Each number is 128 + 24 x the weight over the matrix's rms, rounded and kept within 0 to 255. Layers, rows and columns count from 0. Numbers have three digits each.

# layer 2 attention output (transposed), 64x64, rms 0.155, rows 13-63, columns 0-63
135146113089131141142093126123095086139103133140140115136107135163142120101102165077140134125135111157112095145142130134139127128144141165146107098170126113124151131120136138145123138104152135
154096104163131105147122106146126113142126115090158139160147107107102125132126100134121078101100138158096116143124122128153124105141109098117117185121124098136138163109141097153115128147117091
142066105137114144151089159103158104100139161117105152154145105101150126162120137129104140104128152162127176115157123141126162126131119123141150141116157149117116113113161132144167107099148129
121134102079105109139115121109156116140171162110124107129127102130128144132111121157135147097111132124114082149131109151177174108094096159141163136152178127119122156101121093166096134139079109
108179121125155121132166084131115125124118099129149146124122109076108117093144111146117112144095118105083122119135111132174168152123144154124129124166141132123154123135077183099139116108129159
157136146084072108137146090130141124125138136108108175124131105150097130142115114090127111125162079180104116144113143093128069117138131134150135111106134137119124146121144116098138124146103111
124136125091150141166173136146141157119131140159103102120135105104109111151112132117127167142104156175125111126115094130144172084132133094166150108124109156170123112124116143148132130135111146
100113079126069123132145164122157143101157146117121136146126108112117117167122141137143124108141124110148112161117125139136161087114097142146191127082172131111108149113127116136122136125114108
152134091098107107149130134097117121133118081147107143123157133151103106138132140063174134164079188157125112138152163067158126131143135112164151145178122107135155104128150134138114161106129139
114066107098168169119113175135128152078151157101096156134107161083117120164122142184115128124155177123150157116140123163148148093137119147132122131129139126137112122094144154135144150142127140
128134163107111148117103154118110154125118125117125132126098154137133132114132187111122065142165086125131126154144135141142112108117162129149148117120132142134150134115103180121118098108168161
151078119130169133143147136141124094152105150105139121102133071141128126134109148137145121099089136161134118170099096137086106116182142133091126131147119130132129152130140182145141137117122136
139138097151171142092094129111111140127111137143117171123118124185162133147152111097134125154150137121136139110135125121075160139099169136161123134130070188098184079113158120111110129059218124
128167104124132181098132110141116190147132129121152114128080132114143135120145139119126108119173082091125129165091117137123150089114159113143138113116112140133158140111141114125152136110145119
110098174138144090130138093125097150149102110100135117112143122145117118092122140134182116130093136153083162138121103119093097122124145112128109101141099085134127143166107151130142140143138145
128121152142121133109128146126125078132112131152137133112099125193140124118151147095084102100142117120145141106127129092110105135135139161137123103116127106111128132134131155134121133104130100
131164146141113136123140125129129164122140085114136127107135136100098147136164133091119082158147096123084119154163135120125121130175158114132167135155145133152186120123108158122165106088162127
098106088099132153129123109117128174136141156134124143138127101113134131134113148122092137132159103146119129160102103126127145092117162118156119114115143164126118112117134114113145137136135156
108137113150154126129156083131119149119109120134121124105140078132139147119152103147152143117093134139153150144088113128111107170155116143098120125146136123092105122161171151139157092080125132
121161120133133084171089124099060093153109151142150154133104082158158170112120107118112138114112150118141128120141105119151079136130119101114132121182144170077088122115136082108102130137150142
122179087135123139105143107129103156144108116130126135159131115079107151159111129119153150105096078081138095116105133142103118119155100115145112150130132134090105146106126139168139130146103147
120145138139116098149155131129143083137125100147129149120092117139094098160165117122102119132108106096110126134127104099147129138156124133100106099147145115136124110122103133126144139116129085
136112141122132127174115055127134133128122158133116138140158109120132144120123096112107090069132128167115134132112171123087123108099148106147132101129160151182102119175153154112171086155103157
134104121163135081154172107165114131125145141163122083186199141137127136161127131171081131127116157147131094100143135144167123125104145123154126162089170095109134135129117077117123124102081193
130116136116131181084063141132081155158101090140114171158179080186144150102134137120160125125132081189172134136097135139071111138152110099127108142139096076134145163117129120161128108124094131
151132079175154108145059124096164145099132155120135110196120144114131126158126160118137145112112166161103151101163122107105125148110176153122140153116169161115174137155154114142157131117160151
149185156148081134129103088114131133086123107159176162157097145152111140111144123130101105145095166093168150125123168112100165115123139132130142103139099125064127113142098171171089104118146138
143076107116104155086133127125131185123140156066113080117163156124149165121120118128152146170127107110122082083148081146096097114147139141173120113164142124156128126134104132178102156144119162
109117165155134131094115112097144141135145180136164128125114204122136118120120138128071131086181114164145127116141136202148112096108116146138147142143147144104121135141174160106132108137130121
148124201089149145092151186165082109079124105149095112147126160123098116123140150134169136180136133161111147136110123140152114142152145058111095140175074139165134118056157153111138135136151110
119171124111173116161119102113131161108147136110118082113100153140152127080147138108118130141086140170123163097174139126127130172110153098163106120135114114157125105174140139117111143142125144
087140147088112141110104145142172094121139102149133122114129157122118175159137111139113149085107149142168131117117124077193115153132151113106129147201112100142139137094117098163107155159087111
154129185106125125137144155120135120163146143118125110114135129147120106101150124110138146141064104104147115117125153129155118122091115113122108143105133091087107120130082101139129139115071121
132128152117107098095122133159106126130161142149124120152116117160140102099120135081125190120102129131153126114115164157149135138132157129148100129104102089120093175141102126117094129161093130
153105097093120129120154156118151136166098125175099116126171124187155097106158127110123118171130103124158087071129159136169138157100130110125084088152125113101104078130136146153163135095113108
144156137090175111106132122113112133129163130109095102108047090145137113140173097155135120077101173121097123141146121129139197149142135163083087141115131175149097100125159131119094109103171123
119102065147137146156124109142119169113145112131138162126116142091137135126110131124126117123127141127169134139102128141148143129119123110125126121153132110135130164126128135132145115138153141
140124077135146121159167139149129097083104080158085111165139107140108095154130121123138125113109140113126109167100130111157140158135150099134151136110094103146133118112138137155109144135154116
158118179131126118134113111138149183120125156114151107141151111143153123147157139104136152153136127141132122102152118135136141132112141133106078093161142132171092126092149063112154156110090142
074075106204120065112133133152117121099124139103147108124135121134122111153111134134105117107134134110082133119122114120132121132130126145099160133125167162128152116143122114139129146130123148
119120178174084159109146173131134141159130174095136100137153164093174142097089140132121108098160151147166114060176123132172111107117105131149120125111117124152138156144160145119113119147089092
141107147119117153107127112078103096109154162148096141191126133123158104132088165092140129118119148100144133127112100133133120114131134129139138121114149160073070145106102174152122112151184124
173145125118188114141144115134130173125147124088105116170097141137087124109117146135174151140138169109173090179156107097093073108155131178123160180142122098137149163142105152129119107154118119
152164146137138160171137171141156175089109135155172141119124109127084162102132109145119174114097145163144119120110187111180132135120103135093132133070136128097165142105160136112126107106091126
123088140132153123135138122126121145179147156104119160139119144099123143153124135156177139109134123124100138144128138127091184120113111085132176100095141127082159094102149137119120132123179154
096156179158150121127120151068150137120082150140117102090129120153112109132097125126122138100108133152131169121121117129131125140081140148074114157105126130110132129139095135166129105119114163
105125075129156107108116149159083145148122123108140114077112134153079161141122145137080155142144102150147115145118104088109123105144153139141139136145111123115155132165114151121121121141151105
043144158153168154094114126157097124134116110133172204113128131161124122116124142150099164156126104164092141106117109142165130165168152100078100146142130127080150113191127155137127144102162184
165115118098100083080105133128136124129152126148137090143128134181104158124162174102112120080133135063173118140106098150143121135144090144134131100150168106193128135104138123109158137153132131
112138097166139123151112117125135158139136160121133097114114108143127147151139131093106142110131124177122096159154138106104171093117203110170142084141068119096178083159145117097105098110101142
106115084128149127132111121122130186105140118143121119127090126145149099103148144095127139107132121163155117173134151109104140109140105163105133082163124129126144155120143095130119097120115131
# layer 2 attention value, 64x64, rms 0.159, rows 14-63, columns 0-63
098102126125149111126133157148132150152118116129103124089097095165087105116190116116140127132152118120170153101155130128118105153181125121156156093148124112145148095120138107128136124147163081
147097109154142125122128154119112127106129143122148107120160125146159149133125139140127115130136129117136134078122172131130128108121167125136124143138136109129108153072077115146119155078183102
127129115101091097160169138106122142072081121105105129152116156160100101155114119162086118093155119165118136099154122129159146129126116140128146090151145133127135127121064126100158113094117177
128142137112108109141142097117167117160049106154096122119098158117100145150158135135134135121096124117105124133098071114149107110090107157084101102124121159147143128160129140132137102110130122
124167138079095100129120108128118142148147128160142152122152114125120127139145101147144118122170108146129086104089147114150117151096142132177148148111140111136109106106120124118122148180146133
147147131117144115186154138100157131077121093134111118129134138128132146125111122093142111113124150128101113100108144134089086086156128121146142139138121131143092130138127129144139103157096119
106136116161141101115174144133122133123134126129121138136147123139090155168122105145094103139182124131080108104135136121143158125121121109125138123129139095154100123071090171136132116108121151
149132148140136122160154095115106139115102104128146129154133125138144156125156119068095129123116110135172082156114146111072138140139138126126101153132131179136125136149072112150148148169126106
118090124133157129095152155121139142100110156079109132142110116151144118139085130126116098145125160123134121108127169119136147063127120133149078169117109085153105133097124146156151128127150128
122148144124134128108159125136136111138110131103152157140118151122155145120089186157093139136120133133109081120114131112156127143153142125157142126111122089145129134098132170143121149101164158
138095126121167152129126170111120132145113128111152132127111179145119128159108165135128122145164106111118150133127157104125138109179156118125170120134151108141094089129148062118108124161104099
143135151143171135082067100153104109157087126105154146119152166088152134109154142132136099126100115133166187136140118117121117145143169103108096171141130148105112214119133099147115148117147109
099157130118142141068143093103143112149124122128105155116133118104128128142124149149126119135125123132095180107149127107177125140162147104159160093122103086148148134106141189109139139144131155
138116135134117110132098120177145131125117102120110107165135167134144153136125149096165146130126132114117095148147093115118127122130144127136132130148120135123131093163191109120120134202123128
108140130119166153085095143110148111171140181163136154131142148133140147118144159108086116117143108140127154111121120135122189144089118136132178098131136109102122144102135111182106141129131112
104146143133090128095182111132163104157102126127161131105145158091099144158162143146124144163119138117151113153107117118117101132140136099149141099104125112148141148113105172127150149127134116
117143135115131121094102126106115145101122093164118148136124132113141138156093151160143124128146120145111101114129136123152105098138162121177150109133145109133080141092134149135162153117152130
156098130125152136125102091169146127134152145145141123130150167116110104155140110151136143136149114127124151133099103133146131126133171143034117085137122110120107139139140096108141151150103116
129144097113138114122097101138117141117110159143146127136098131095189061109080157135119127142113137156146168111131139115133117165162143170169110119111165138104124118171144096127137127122168094
113157134130091130131114133053123127124113104114110163137108101119117117165118142119154102099120135131100180157130154155130087138139117108138101103138128124141134104111131049120145101086124104
085156120108111125078140143141131103103127098135138125103100119112141122145160137110138104143116116129142133161112150096146157154117112117115085152121108098118105112105117103135114114125153125
122169119127126124133150088091144131162132107132141137148168106119137157083143124095127114115085121123142160110119116130120088107119169126159124114117150092145165134155110185151077153148155093
129148112110136141127138146116110169189103140102109123145155142151114102164141113078129116121071120114132097086124116141130118125090125153146174110087090122099154116157083153127162094095143185
134088105114085133166144123089147150128117129135110145120156052165115167115091144083113204125164113150144191133119153127134132117178161130127152105136157141146111166077138123116166149123111131
148115073140131111140096111122086129137105128146162061144144152131122156162158113130123103139132140111141089088140142081075129147139129161138180137115166158148165101137139103142127103154144152
121125120122107134116115105124172146127095100154157113145102114120160105096133123145119115145239140121115151142128140191092133111163126127100076097114062139120168097100112137162125091131165111
159121131145141116137100168128133134104147165109065135121143138127162175169190161129146164131108100109102096149136062174111082142169121094135111100143165154104096147108116085137167135114106144
185133145130135130116149142136131139155153139150155080126136164093142118146113108117105108110144133118181133066114122165137080094100115126102152118107178093135173145126190177128103093136104122
138130156131153125136145164136133133146167122176152122140123120151091187137054118121142152142146183162107106178122119173155127162183130141115139207167099128124102143106118114093131168106096163
139169121134140142164108082142181115203097133155126111137113158122104149104152142143108148130116123146125093111146131095112095148133123116130128126127119164076152132154149113122120147157157135
112130126123066111141106165164177153096150077120120116112118153173137121163091136085139124146122147152129107133160152156156141172116111118111126109153131142087127098161148105145143180176146109
167131141132116185163099122143142139117111148139114140106149081133103073126147169087110110141085138155103115114129120107150171125103118078123140083103096146097132121105068120126141122082113120
137119128130112149144107106136166147150116120187076141128117086126116068127111107099136169096102141150099141109121094159115151092096091116121129138135101133095123118106130126141142134127132129
094110127132139206147146151150106123155108148120118112125168049133187133140112171133112118156088124138183084090109134124134142131166095095118136084129100180087080145110147125158112119098149139
100121133134156091116104098128206116125167172095132125166118118116108130101140118148106100113094167150130145159112118104108157151098096154083098138140117160113102106145163091101081117149164122
102123096138145139120128161115122144158106104181143161110043155137137135103105119101134120117125129108181103130120163135153104112109135092110103091146126125144143139138124160115145180126149079
078148107127145112152135156161116118168120084114064176142113110154101127137119077111140136129122176121123111126116158108139170162165140135137127145158059131128132114125101096140118119106133145
142117117120136154105098132129127137143161148140128092146188133132154154156149170058170121155084133142100141116139130120123116135096064160118093135104114151112110131121141158126150177128116111
150125121143147095090144130135095121118095108105126122116100172108146130174147130124120139148083133091115146106139095117138148134110098161128160142105183137144125129163099168162117085103153134
170126131142100137183152167126139120113108163122120056141151169126169108113081138139113132120104123104126126131139130133175096060119095117134151131093132116104142125100130179130138150137094183
138136131126109134136086133120124133126131164169126151145122091096149112129088072152120114117116199098153115149109127197091138146166167120150119133127128123163079100079125124132144091144120124
142101115121165103170099123086104128105169118114119141155114154139049086137157136094136135134162137130136104164111104125132139133147113093145119148161106083118179143094082106098164083198128147
131124123143123152149124123164123127131126129141152095157145149187085094092130156116134118112151129157110137108126205166168126078104107149119177104111115073143159107154077138108106107103133121
176115112141142136081144113112100123156136124071125128072135119118145145130119108166141110139122150134093119179116123132111129131126185119110173128118115138174146144130133139095093114145091096
151071151139096130162103104156176105124090095134164129150142158114117136163115151128110123113112153118162126054122172101107144121142144141121158116109157136117133131141071122125139080126105115
093106105125158124105144136088140119138128117121122159126086185136119152139112152147147168108175100138151106155144114118149151128122140122118145123132175082129133141135141082137134085150139164
146106155119102139075210125120140113123082132163135144102093140126151143132131149158120167122147157129129123128123172183135119141098163175092167158126188175127153145133147094105155094131194138
145135103123119135101105163124095140111186105117144141159098131118096129137137117068130161126109093136160139132131107130132121163140068108139121090120099106133069103081158145145084127121157116
096154087136151138105137108098155140156148101104096084117157175111131167125143122164148160099143130147133111124142136084109165063123146154133147098117115131105174138173137126152141097132117106
089125112141142119113109103106146111150174133140118086114105143136094119137146114092117145126127122144155171086129117127141163095141126135116135073151118131144094143141145169128145110163119088
# layer 2 attention query, 64x64, rms 0.176, rows 32-63, columns 0-63
151151158051089117101072179131133063121133151147183126102132123106176126170131114092049129026157155136098135127175090141086122197138078156159118120081170121107125176152117126128071155147095156
135104124091127108157094159124124122107138118129151139130118129125155103156122109094119135081120115133116120127167080160088117174115077143127139108108125117124130151121129142138098158146128110
161115140084064095126132142132101091122159142105163110109129151102161090138154079096071128040180182166091134108147100137095098158108078144131147086087128084099130170197134168132097150145121180
146125119104098102140112162123091066108134132129130122105139116116150106156114090097109133056172156152119118136168087133085110143128078138120133114080128101110126158141114140143102142152110128
106104128167151132119146105142147158173131116145074151160110104134096115139146171156171131172089111068155071166080157107150137153115161125121134142146086140127155085081095123127143107136145095
106128119156151146130150097114183173157118131141135135166089112148110129118108195161179141218085114059129124158064184103153127152134145093132129145199101152144149069100134110123144093131100086
154127127166137169139137118125109110162135104123105132138121120115127150116130148131147083125114108149135115146110152142139126111123144122121102136139115126110148126121120146103166129108110123
067169125165202228124170049100183165135100088092147159172083153111092153074166170135217097136042093115160135129070171113235149162132134069057159160233153182163136124115150152117217138078140109
081129102117120110134131148150131133110073126149164142154104102133139109158108155086151139115058095150151130128152148129114116147137146100086197158119135138139174105109094122128135137145112080
122134147126121092139102121129123117132157123117112129101130084135100142113118135137144118161095138133154130103130160113101117154118135154152114155096095101122137126083124119121121129124131127
141093120157143174116130147148107124101068152154164086140163136116163120093114141087136137134140112092142127148154104129085104090141126140135116120129181124119122125118120107109144108135173151
098124126112178141126149138184100106135127133094103140121148144126109154160087100093137096081074105115079155140146139142178142136144101128105189106175132141119135146128132153146155155173128112
117114126142124144101114194115126137191118140133145171102144147131141128152120131106180153134098126131168083149107115131110125108135157144125168118115120110126155136152113100127118124143067099
131136167144137141131140147106126125112133168115130138136099149136119143119115132136157157117137152123118118092125111150116172125107077163128132118126155085124165096115141115132113154106137142
136111146126128091158150189127114115137105159171145117105107154164115117073106172100131139150126080102162128125134141133154125132137124144092131145120143109128133087100106150147134123125098120
073144133125131156144105098160128133101137142155146128139119085137143095133112111139141118120129202179076176108140137127106166114086120155143094143135131136144100137120143139111117110118130149
103120109106152155114118110086112118128107092077104108133123121138127107136094102120170125119113120131109140159153139170149122147131089099134106138116114087113100110126116129105127143135149103
105113129129128100113138150117145142147132160138128143143140088148094121155095147159116142105137166125127154103098123079125149162110093119170156090127116116110144121111120114114129082168062121
155133111079119126110148124112134143147097120154121120134141152158112112179131125164100152121153138084166118182087134126104102147135168123138104124116109094102096103137114100088120079165137120
145131097137153118161130148134125107146132139138147132132147118121149124132133093083133163103116103116202139162076109116145121130102123140067144109150121152154146101068125121181121164143098140
124125134138145077104108107165145143113138141142155110115108153123130146071126118116111116155133153123105150103142089079124116137155124107124151095137144121125135117139104146112123153093130105
126119125161106097133149115106140084097087122142111138134119139131114094129130108129118129124104121142143154092123113126158151126148105115127188141135159126175123130084132126150113133145088118
154096111145124153121119098096126108099131107123120114119106100125111151069140126099126115158117109164144148167118095125128146116142101148099064140120133128155082120112133146097125100120135172
106094116133127128121128135116111161145121119156125092138142181120124072093142146140105125114121166103110145147111109096102130153136127119164135110143097116107127127162124135152128111158089148
134139120140131109138136088152165112120146116117113108161130099131107135140130136141117137115108165141112120112122122115129106173142121137150138126131113145104163129127116116100107134135147091
106127137123162126141140163144136124094128146105180150135121112138121143128100129138143157109156125136158126134103146109116067133127087119085121134115113111113142127153124130145136115140127126
120163108125131086141114085093132157141155142134151105122156136120142112129141100126139141127134143133150123095107109110101141133107131146128136114110111189131126134132144113142129166125136143
152116130127128110126131136128164148108107127117135070099107151117116100136118115148106124150165134115134110100116136121114144101122154163082103140092109116129102151111107143117094127103160149
117127102138134104114124152149125133157112102122131159126116134104123102130134103128128132142118103161151137130131136132120117121149135144090131173130127129140119156097100143158135131114117105
125155131126148101118071114117119118134129154144122120112167079125113106081114135154151120137102134142114138162150137118140115109150158085130138110083133080163108112146120110130092146127134101
168139125154125117164094119148137147119139122130129120138127108121144121125123123151089117137164143126153143111134144148157087127130158142102128134114113141129149126136109144184117117108107147
127099120142126154136102161073127147139148119105127117123135106102084128082126118104108136107090083129086088082136127145111152144141105149105120112157111133172127141166126105168141145149116138
# layer 2 attention key, 64x64, rms 0.175, rows 32-63, columns 0-63
150137150124118124142088115112108127127137136126138104121139117123128146161137121121106117140151148153107145142153131136118145119127112133137109117122198148076148140175127111126112095115105141
202150155014055082154063133144121053141120112155154148086130097118176123184138090094084143020085160196080133137192090148036181170099075147156148094065172135061136184188122149129088116123111164
168163170056085121139076151142115086136134126138141128092150109127146145173126093097085121098113151182086136150181105131108169121130102146107131125115163144096160171142120150153112110126098141
171169163025075114156118164162120060158110096139148123107147113128142140172114107095078137083121153191100130152190111119112162149126118155118138123124134128096141177130130153146104119126108144
101095075196204153090165106128100178108098115114131128158104138109096124083130123114163099134126093117178126101102130168182133102131145092103108179171116120179105133105151097120181146118189119
107087087199162141143180079133134167132123152108123133156120145121107126104131155142173141141143088096157110100067134144156112134151166110139130133155121126147138100134148105100156144142151112
082097097204221162091171100142123185113145135110100111188126126125093137108105135136191114155131110097176114110088147145176104103123153077118099166171082111163090106100152098125168142127144120
090091073154127106148147078134102206110148111104130110150110135110121131141105102147149124134135120111158109115123153132169109133128121104147131139135133123143115140098141122133136130116146111
108109112114129106152128145120126144154161147165118177118113134122114136121106141111119120118105135099154122155127092112097129140115142115140152159101128107114097096097141079150086121118140131
090105147148134096115120147148073136154160142144132118104135140147117103096133106133125158128157108131143141130128143159100097102146106138127145079067110101101124120156145135126105129153160140
147157138125160111129180129111171138140115114141107158148110101118165110111131164085104117099120103128074117141138109124119161171189110115142101137165121100128162111118156158113154139118150111
105106115104095111119067129166118151104153127143128140128088115137122120139137107121104102102114119144149122126129114145160168130114086136127123127137132152145081110094123159148135124138132099
105155147138157102144144125141169096161114107165114154101125127111120128112120140146103121156122143123173098170121114110135090129094163125147093121077086111164158128133098163127088156104118141
119120161116109156129131129143167130109053118157117119124114114136139145140133146127121128145153142121076151143127151109145104118100115142139086136146155106129135082132095082112140146128135146
129120141139166130109126139120171139172109163140123137140133115137154088142121160141102103136157145125057109092116144115087087157120192148110169125085131125092126122144114160117091143118166078
114128139117112147121118102124131153119134138110136122119109160128127116155152105108131132133136107108088169136154097087130122099114131131150124151162144080144132117159159132117131070131117153
134113103125141119128093145151095127153132109136175094154115117134090129171110092105143107112135125115110161138148133130168147111123106137150145145134087142098095114135110053128146137152167146
111131171139119134110100152169141116153133114130117073122106169110123117094126150151124144168117154119128145084091106109112088170112154139149148134122122097130135099109130116131117109135110161
136156131136156127083150139135148097157120141117139098110119140124125128135123151117120133138121144121135109101101112130123089128121125163113127155138122138110114116127113131135116155132128114
137125124080112130110131098104152141178156139131112128166124105127139139129150135146137150127143145153131139169094125105092141134116181176092137142124083116108118102134107150118119156128096082
109107151132139143134114165135138127099099086093101147148126157135128090123108159109139100132117122116133134117112142132123115135177147096156125135082175116110140099099101148122150142124107075
144114119096070125139156139126155139140124120126108130116132095111120114148074126159134135124102165129126143125113115154113136167149139128142164107188143133168131127068117125104128087169152120
171123108129129152123136132148102166157142147091132115178134128141120134164133051114157138122145135135088177170146128157126149126133110158125128086149113066105144136119146150127124115175105127
139114146140150128128147155171138123133140096091099114110099138136116106133131153120114116172115090135104143134106093116124112175171181121100138151126139127113146153127107111157144124120122125
104134131113118092116121137146113126142163109166091119122128137126118129103118159105167156129096106129165135134108124175086132138129134133152096109115149150099133124093144110136142142133144121
142135130113120147131141154123151155162092127168205133114074165097153150137150155132150133113122185122118130096134154121161115129152127111077103146142109115102137114175135133169123127149150127
132133128136099079140150110114122124111145096098124168090127101154135124067111126144152169162122114129130148150137125115110159099155094157119151173069107096137119134118132152143137116096096122
159165150100156136103145120138128126145078137119131158078137138114141109097125149116156127101118119107118148133141147126155098143166127146100153120148146143144123110148138160100138121132138103
129102098104117142125118120125116139135114119124158154104108117115136152125102083169133138091113174122116128117147109164154116130116127137104141113130117084149124171157143102137128083157162106
124143118131126133102139143085117115152110137156114135147141150093110084156117135109144095132103144110082134105118132108104155110166131101155104155084113154162113103122120139092131136166145117
149119114100152133116142122106101125155106126153106137145117110110101128101123148175142130120123136135143132080129158139107124119118137113107095131121129144127097174161142118130136093140151114
161111107132102135145133165175096135110123133145116151100153094142140146082139064145129140112092102135112151135129143142133171152140111129089107100137108134172163130136143134180140157130119145
# layer 2 MLP gate, 128x64, rms 0.15, rows 0-16, columns 0-63
152130101112097119158139116140144135131109146119159116097138110126117106092087129102095129089109160105139141147107158113137136132114135139091144111117126113141111142146145155083118134128144101
152136150129130097064108098085138110154110125126139127093134095133137160147163107102152138129137135128135096117104150128130131120167134136165102129132126134133149136116119141144131120079099117
128125144133127147135164130171098160102147134134132101117106128133109083114134090141133139128122121091103116109116167139160160131133158110135095126120143105138189105108090116111119122151103180
130094108167122106162130094139125152065110148165142107136156172106078189154113173183098133121132145090083151145118121064172112129112129131093125126120116120098150095165166153143140133132157125
126139126138145133070103134136135109132109137116122128132110119126148120143163119145121102163122134118175136138144138151153169088112108114122121104187124140137131158153162134142134147138128135
127117112129155104155144139122141167064079109136126153173137136128129135148131156125119096139155180149121150084125202101121124133114154132126103110140112135167157123082141157099148112102132142
109135152140118136142138105168140133091165146109141116171107141136139166088095139137167133143126103128165160133136108172165118122137127129118109142140142119092159163098150137110177126082129105
097117106182189165115132073150135169101130150100130140116109136119161150129143101097120088107123092122137141108099127115152188133090123114131102135163134127157115104141144129114175144086158110
114112157158119146123119077157163203115139118106139138143117120092138141165135162092114141091149147121101129176141143112127076127137165139130107107117169112146144159124154120164139129097113069
094117094133116126155118088170098182139085115142143195154131054169152120112140113131166106135132105140146138134110145159155131161103169098145098126121118113134104099130162125118170133109171179
096166079109114135097147089137121152130076154131123144196092086097156131149172136156160136167107116113107129103086137145160134136133133095083151100138124125112083111154142120118139087121198138
148129118128110130162090090079097130130101107132138151111100136115148135099078133124111103143130167124171133116126156158162140116129122131143154112218121101193116155128145123126112126144111109
156120134151132140118136091129120145142144164105108121117169156133118151128145129140170130138100156138118154097119104135159154068111129111121129122173187148103164108156110163133113137080124115
132109158176139139092081114164144122138120119095105107124169131087126150108126142094150130095171086143121111134120127155152132113181127140098148108135182152119125115113131099100142127110169133
150159093142100127129157097118114137091100162126111159108155133128127126160099120146140102140150126120169115145159145109138130108141142153156171095188158140121114134110156134161147130137113141
103117147148118138111127121176128140095128133126141153209098114115066142158070149157146174136135152079146074167136116136132154158120103157100163129162140107084165125114118138138141122157133091
091125110124138093118162109126138129136149101104102132133151129136126142100100143148149174180163150097120107100116132110115116130113128147143115138095096122118120124110148152095118144108145115
# layer 2 MLP up, 128x64, rms 0.137, rows 0-15, columns 0-63
125123152122124125115127087179149119124141110129114174150116119112146116122121151103111113125130156098109118184124128165153131129090077151090139094112089146083112121127131115117167168152141180
098095116102098124134101163121120119115087164127130172113108117093133098144145118089137094136132134154112109114158150144162102139105089128132118091167109121118129119117125130149117131108110127
097148120116150144123151144135083106081103128142109138124154111159116165086133130110123099122133183133130135154102170141128123152127132146127139166098097113116121134122157141125143120167155126
132154122165132149095129163113117133144129154143105113033116130106163135137149152104117121088142081139149086123101087103173171118153153124090145076104141091121120126141099173158109138090148105
123139097159126156097083134105148122127084132143066113107115149152115084114099138153131121090133118134115154106126128154129116145117131164138088134124129123151135126109112095099108125129131101
113147124122125146124158153109113130127181172157127162133106136158083134116146113148117157145117125120161120180157131108168109104099128150112162118111136125092137135138103068118113172120131111
134150132120145126127121114190108140099158140135092150144085140140146161135101097110151131099133155158135157139150120149153127121162119143091156151127134155147155145111139140132125185075146138
153160135181174110132139111147124155161111165121130126103135133130134160114135105117123106121172128147111147102146132129092145134121187138117096101140170142137133106182095133142160130113110103
104107129126147076146151181136145112165141150161097173143140153133124138114127174179120091130167100133176095089118142141162127147147133134071128135124105110132160107120164115113138146133088155
141129083094099084113120104127146179127148130130114114148149088150155120135101141153157171131159158133155101118138136170132157132111133174118138103073081176153090102148150128149137111157135169
099114125092109181082101161102112198103120147144112126165173143100135134129138177120147118110091152160108105105105132133163127114169110132097142142105114153194104157128120110155100110076146152
107158137110173109114124161153127145146141099154113122156145149136099132120150174081174108132122117120124109147122116103113126117100160096105134117118117136098128125087131120108135149127112139
136126116128128136142120149115108143155163120161141092116152108127142140139122156119107116095145117131135114093122126127131100169101139145163111123075113131100104158174154118172096122133165191
106100162138174105157150139102132124134145115126122133108150127124179164110092123098133115105180130115161116128095149147144137144099083124111168144101113139113100131107083105118106142133135108
138135091103128124166150140126160110058086115134127171120150098134158113125094122135114119145116176133094143103105153131131114148117103110132112113155146133115107091150152142095143130112069112
134084143145126110071148103090108133118091114124138131135149136109157178101101120130154119151170125149123114077123093137149149112105132140196113156096147187195124115136126163097142152137184134
# layer 2 MLP down (transposed), 128x64, rms 0.119, rows 0-15, columns 0-63
100129103111128129108120147135094144153127153161140126138152154185133137107110109131120121119140080110137094095120147090107157110126156129165131113129171132113144130122110137116081146151111108
102065113098163129126135096112138110136120112124114122128111135124117141109148121147156129071112115090120155142143147150124118133124132136140080114119146091124118110131181133145167125097104133
107163093153089129145140114136053159132129114153129097095128129079135091138086141131110136144108139117111116119160126120138127133129145166120100130129167140099121134132104149170083172142106152
099187075132137126143123071115111119136091093144164108182128144094122144132085143152098058131158119110072129143161155111125065103164156125103096136117133141143112130182150129126166138129105115
139111104138116123159154104109111108091118148160117119143119140148116155109090150128122104107142156098112115157125136124123093103101118176153144135082127121088147128113133120111092106112110115
131166125105096124116105098151151114156119154135117102121150108131142138128144119098138111096154090072121123102132122140119171174141141108070140145169157148136128113149151151118103117090120101
146140135107137128112117159148125151126138122122144096124129165138126104154117122138151123084199112146119125158135115143101093097136122157121154172132146107112167150181138087129115140145151126
126074158095081088160187136152094133114127115139091116155143097097109092162145136120092086079178134160129111149136109139141145099115128088110118090116157095127122138082165142130145168170143117
108169132135160158129148112142121179104129151131090105147101135104117146155182131131132152112115142095121142109124159129107127211158136062144139115163108150121102169113132163086117136122117166
132119176085113121102174130085155161148174149088149162070140184192169099116056090146105140112147116091125121108135143124103138137094158133125126097114137167124154139129120150085125142172132121
089183150056099130123150147107119059161123118172116146170147099179092120169116130135135137124111125116152114138128123138109106159187138100117125110151138145137076100153152172091164131137168096
096150120128142142152129140141118129093139161151142118142127125137133159123125154096087105138133158176166139108121152093170104115118132121108104133195129117150154130099130141125128149117136123
127142115147123131125154164117120159109086133195119121162140114132080136137134112125128098133133131118151149139138115167173105115125134107142149137152144092156125121097148138129119163148139072
150115125149122120108148096164155108132167125151117083165122118213126156116171144132107123138130124168126117146101139127121138122143163146101185110115129124133129155121136102112079114150116128
141145133107118101126103133099134137125149126124129121128112112072149124110149138137117145087112124089148125162099123095136130145066117118135144132061162125116114102136091122105089107136114113
126149103139156169160131118090145148115123150134091136143143092135155127088175089115118117130134130131146161201112145106092124109125134063153154082104134150117072108118128107109094108115140111